Weights of a small GPT-style language model, trained from scratch on English Wikipedia: normalized queries and keys, a variant of Adam for these matrices.
Each number is 128 + 24 x the weight over its row's rms, rounded and kept within 0 to 255. Layers, rows and columns count from 0. The size above them is the row's rms in percent of the matrix's.

# layer 2 MLP up, 1024x256, rms 0.0243, rows 993-1023, columns 192-223
size [ 99  89  88 105 106 123  85  98  98 108 112  89 101  92 100  94  96  91 102 122 104  91  98 113 103 101 100  93 106 102 112]
[[127 104 142 118 167 149 138 109 116  98 124 134 111 128 139 142 116 108 175 103 142 150 127 122 117 138 121  97 167 132 166 111]
 [123  99 118 120 115 159 117 139 171 133  90 160 112 170 111 124 103 135 126  99 106 115  80 115 142 112 119 151  78 137 136 142]
 [122 130 112 107 136 125 141 130 133 111 131 120 109 135 104 158 126 128 127 120  90 122 154 122 178  99 100 174  77  82  91 148]
 [119 146  60 116 148 124 142  85 122 113 121 131 139 140 152 161 114 120 159 131 136 121 102 159 118 160 160 108 133 169 161 138]
 [164  76 134 149 135  98  66 142 118 140 138 142 111 105 154 146 119 121 140  98 116 131 134 103  95 148 183  60 121 134 107 130]
 [152 104 110 110 147 101 109 116 140 118 114 143 124 130 129  88 100 110 142  76 130 101 149 141 116 113 129  97  71 139 129 116]
 [133 107  91 148 155 174  96 128  80 117 107 125 142 135  92 125 122 146 141 133  96 127  94 142 157  85 112 160  90  82 130 150]
 [153 100 130 105 135 131 128 151 153  71 127 119  61 156 163 127  87 158 132 111 136 147 105 129 150 117 152 124 152 127 157 125]
 [125 122  98 112 154 182 160 117 118 129 116  44 108 128 144 147 146 148 104 172 114 128 133 104 167 151 167 177 117 123 105 170]
 [ 81 140 121  94 145 131 158 136 120  80 151 138 148 121 141 117 126 126 162 140 109 104 137 127 177 116 116  81 160 157 155 126]
 [138 127 103 144 152 134 130 104 171 155 110 121 130 141 137 134 131 124 134 111 158 124 131 123 178 113 132 101 100 121 105 140]
 [ 85 112  80 129 128 149  92 165 136 120  90  86 118 106 133 171 160 147 109  96 117 139 139  68 149 112 108  90 115 115 124 148]
 [146 127 131 112 127 123  97 128  89 129 129 105 125 139 178 138 121 124 127  99 118 124 127 138 137 146 131  88 128 131 144  84]
 [104 162 103 143 131 115 107 137 124 132  82 152 122 183  98 153  96 142 146 159 169 117 138 168 113  85 133  99 115 169 121 144]
 [ 84 109  89 154 178 109 163 127 154 152 110  98 137 120 151 139 119 133 129 102 131 108 150 135 122 140 136 141 158 150 120 118]
 [122 173 149 129 117 100 114 128 117 115 116  95 141 102 127 134 168 131 108 112 136 131 165 119  86 148 100  85 143 121  97 108]
 [ 87 135 149 158 117 133 165  93 147 100 103  94 149 163  86 113 147 118 160 149 109 104 129 129 125 139 141 154 159 164 119  76]
 [101 162 124 122 163 140 168  76 151 109 105 138 150 106 126 164 132 144 122 106  92 121  76 134  74 149 119 111 113 151 165 124]
 [125 148 138  83 142 119 135  98 135 108 144 139 134 159 101 143  99  97 154 141 129 119 103 131 184 163 143 104 144 118 132 171]
 [141 139 135 175 138 139 164 126 110  79 126 133 120 143 134 123 134 117 157 130  75 108 111 181 139 126 153 185 150 102 134 168]
 [137 116 115 125 130 113 142 122  94  99 134 139 115  74 123 153 137 130 124 142 105 107  84 127 148 147 165 121  88 156 140 159]
 [124 124 167  90 165 161 133 127 171 147 164  92  96 107 161 155 131 144 104 118 131 129 150 130  77 104 180 155 125  96 147 115]
 [150 150 109 133 139 145  75 112 151 136 119 118 124 105 136 131 126 132 122 150 152  89 102 127 106  90 118 141 106 144 104 122]
 [145 125 126 118 178 104 104 148 117  62 101 139 160 112 135 124 133  77 145 140 109 144 127 143 103 175 114 132 146 140 141 108]
 [133 101 104 132 151 159 128 157 145 129 107  75 112 114 118  72 136 116 153 120 106 151  80 126  95  95 139  97 151  93 117 143]
 [118  93 165 161  84 137 133 165 125 115 114  89 168 110 120 126 123 125 145 152  95 118 115 106 120 102 104 138 131 138 145 135]
 [127 119 108 129 130 129 152 113 103 106 116  98 137 182 156 130 159 152 117  90 115 144 107 134 130 117 112 146 109 145 138 115]
 [123 140 128 154 151 147 145 136 129 141 127 132 135 136 159 101 151  69 122 148 156 113 132 107 138 169 118 144 125 137 115 127]
 [116 116 117 138 148 147 147 150 132 102  84 151 124 144 138 143 104 104 116 127 109 105 105 159 128 115 122 168  96 151 120  96]
 [169 149 147  92 126 154 101 105 134 152 136  90  85 128 117 108 115 176 115 125  86 132  81 126 160 145 153  90 154 116 157 122]
 [121 113 119 149  89 130 156 145 139 138 133 120 119 127 179  94 117 114 133 143 144 113  92 112 112 119 127 145 104 139 151 140]]
# layer 2 MLP down (transposed), 1024x256, rms 0.0202, rows 993-1023, columns 192-223
size [ 99  88  99 105 108 121  88  99  97 107 109  90 107  90 105  99  98  92  99 119  97  91 102 106  97 107 101  89 108 107 107]
[[136 114 157 102 100 134 175 119 129 140  81 125  98 113  83  68 119 133 130 121 103 126 103 154 117 101  87 177 129 186 105 131]
 [138 145 146 108 139 114 122 120 120 116 121 110 150 116 145 101 195 130 112 145 101 172 142  94  95 142 127 143 173 111 151 139]
 [138 135 153 147 120 103 167 155 114 164 120 156 164  91 153 140 146 164 123 115 134 141 164 150 102 129  90 132 124 105  95 111]
 [120  71 131 103 111 127 132 169 114 149 135 105 144 157 154 179 105 147 113 127 128 166 114 133 139  99 109 179 101  90 111 117]
 [ 90 108 139 100 137 150 121 124 153 153  98 138 154 116 160 133 139 104 153 139 120 132 126 137 151  92  70 158 133 172 118  74]
 [157 117 141 154 105 147 146 152 132 136 120 161 133  99 132  99 107 126 128 107 120 139 110 104 136  99 155 115 152 144 152 142]
 [162 154 174 108 124  97 182 121 118 150 112 133 114 102 168 131 139 122 129 152 143 176 142 132 141 134 137 118 115 168 106 114]
 [119 119 132 111 160  94 121  96 144 144 134 134 135 147 103 149 143 131  96 178 103 135 119  94 149  88 142  71 152 144 144 120]
 [165 128 144 153 153 121  97 133 142 109 134 200 123 106 190 146 181 127 160  85 144 134 103 164 109  90 103 120 131 134 137 100]
 [104  69 123 144 125 121 102 142 132 117  86 114 136 145 123 194 149 151 120 115 109  65 129 110  95 135 111 151 112 116 147 101]
 [141 105  99 146 134 104 176 152 124 122  88 152 136 175 126 122 129 125 123 136 155 138 146  93 159 106 158 150 133 142 132 125]
 [159 180 215 164 168 161 137 152 129 135 136 153 123 124 122 121  96 142  88 164 151 122 148 142 134 131 137 130 130 128 143  96]
 [120 113 107 131  90 140 188  81 104 147 117 133  96 133 104 132 139  88 112 158 128 142 115 129 180 122 109 128 134 109 146 127]
 [136  92 113 126 111 121 122 130 181 161 141  92 121 137 151 118 151 107 111 139 108 160 135  94 154 121 152 131 120  78 131 111]
 [175 146 104 129 104 133 139 169 136  81 141 130 136  81 135 112 131 141 149 109 182  90 135 116 142 153 154 104 126  75 122 132]
 [126 141 140 133 133 145 153  86 155 173 159 155 154 133 141 125 105 123 110 124 153 173 132 162 160 130 147 147 107  72  81  98]
 [137 107 130 113 146  95 134 148 130 109 152 177 137 134 146 123  99  96 122 111 137 141 117 105 127 114 109 116 142 116  91 135]
 [151  90  58 114 113 146  92 171 115 117 126 125  66 132 132  98 104 133 165 152 164 125 171 140 141 128 141 141 133 100 115 133]
 [117 126 107 162 174 137  76 120 149  94 168 116 129  79 114 138 155 155  82 167 111 123 106 115 147 127 116 110 136 110  93 136]
 [122 156 107 123 131 131  68 119 162 115 139 104 123  87  89 114 126  83 142 149 145  88 159 181 138 157 112 111 134 142 119 115]
 [143 124  78 162 121 145 129 154 165 119 149 159 131 200 188 128 195 107 141 122  96 136 106 147 159 151 138 129 117 104 129 143]
 [122 134 131 166 132 161 138 181  94 138 126 153 163 115 133 109 136 117 142 165 125 105 117 106 195  99  99 112 111 137 116 186]
 [107 125  92 139 133 129 129 180 143  85  82 105  95 144  96  95 105 114 142 106 131 148 145 159 139 139 116 165 104 110 131 108]
 [122 145 131  94 133 167 125 140 117 158 130  97  99 152 156 129 179 113 150 103 125 161 111 164  99 139 115 151  73 123 138 106]
 [104 125 131 136 131 108  95 112 131 166 136 137 102 126 133 190 146 152 130 124 110 119 128 138 162 108 144 138 109 127 128  87]
 [145 153  95  71 143 121 129 112 110 130 157 182 146 119 135  91 125 138 103 121 147 129 127 117 166 146  97  98  87 128  96 113]
 [104 115 128 164 101 134 158 120 166 153  84 152 121 114 129 131  56  94 154 113 105 146 109 143 128 129 130 122 145 167 128 161]
 [126 149 134 124 145 150 118 138 110 136 120 130 155 116 120 121 138 131 114 116 115 123  87 163 127 115 126 142 158 126 145 152]
 [132 106 111 111 140 118 122  89 126 151 131  82 150 106 166 105 158 146 153 143 127 143 100 137 140 116 152 137 131  90 115 150]
 [160  99 118 182 140 114 137 137 130 109 109 109 122 123 123 119 142 112 140 124 102 114 109 181 112 179 156 122 143 114 107 100]
 [118 135 117  87 109 106 129 103 139 104  94  89 109 114 108 145 161 111 142 146 135 146 177 161 120 129 137 139 130 129 108 119]]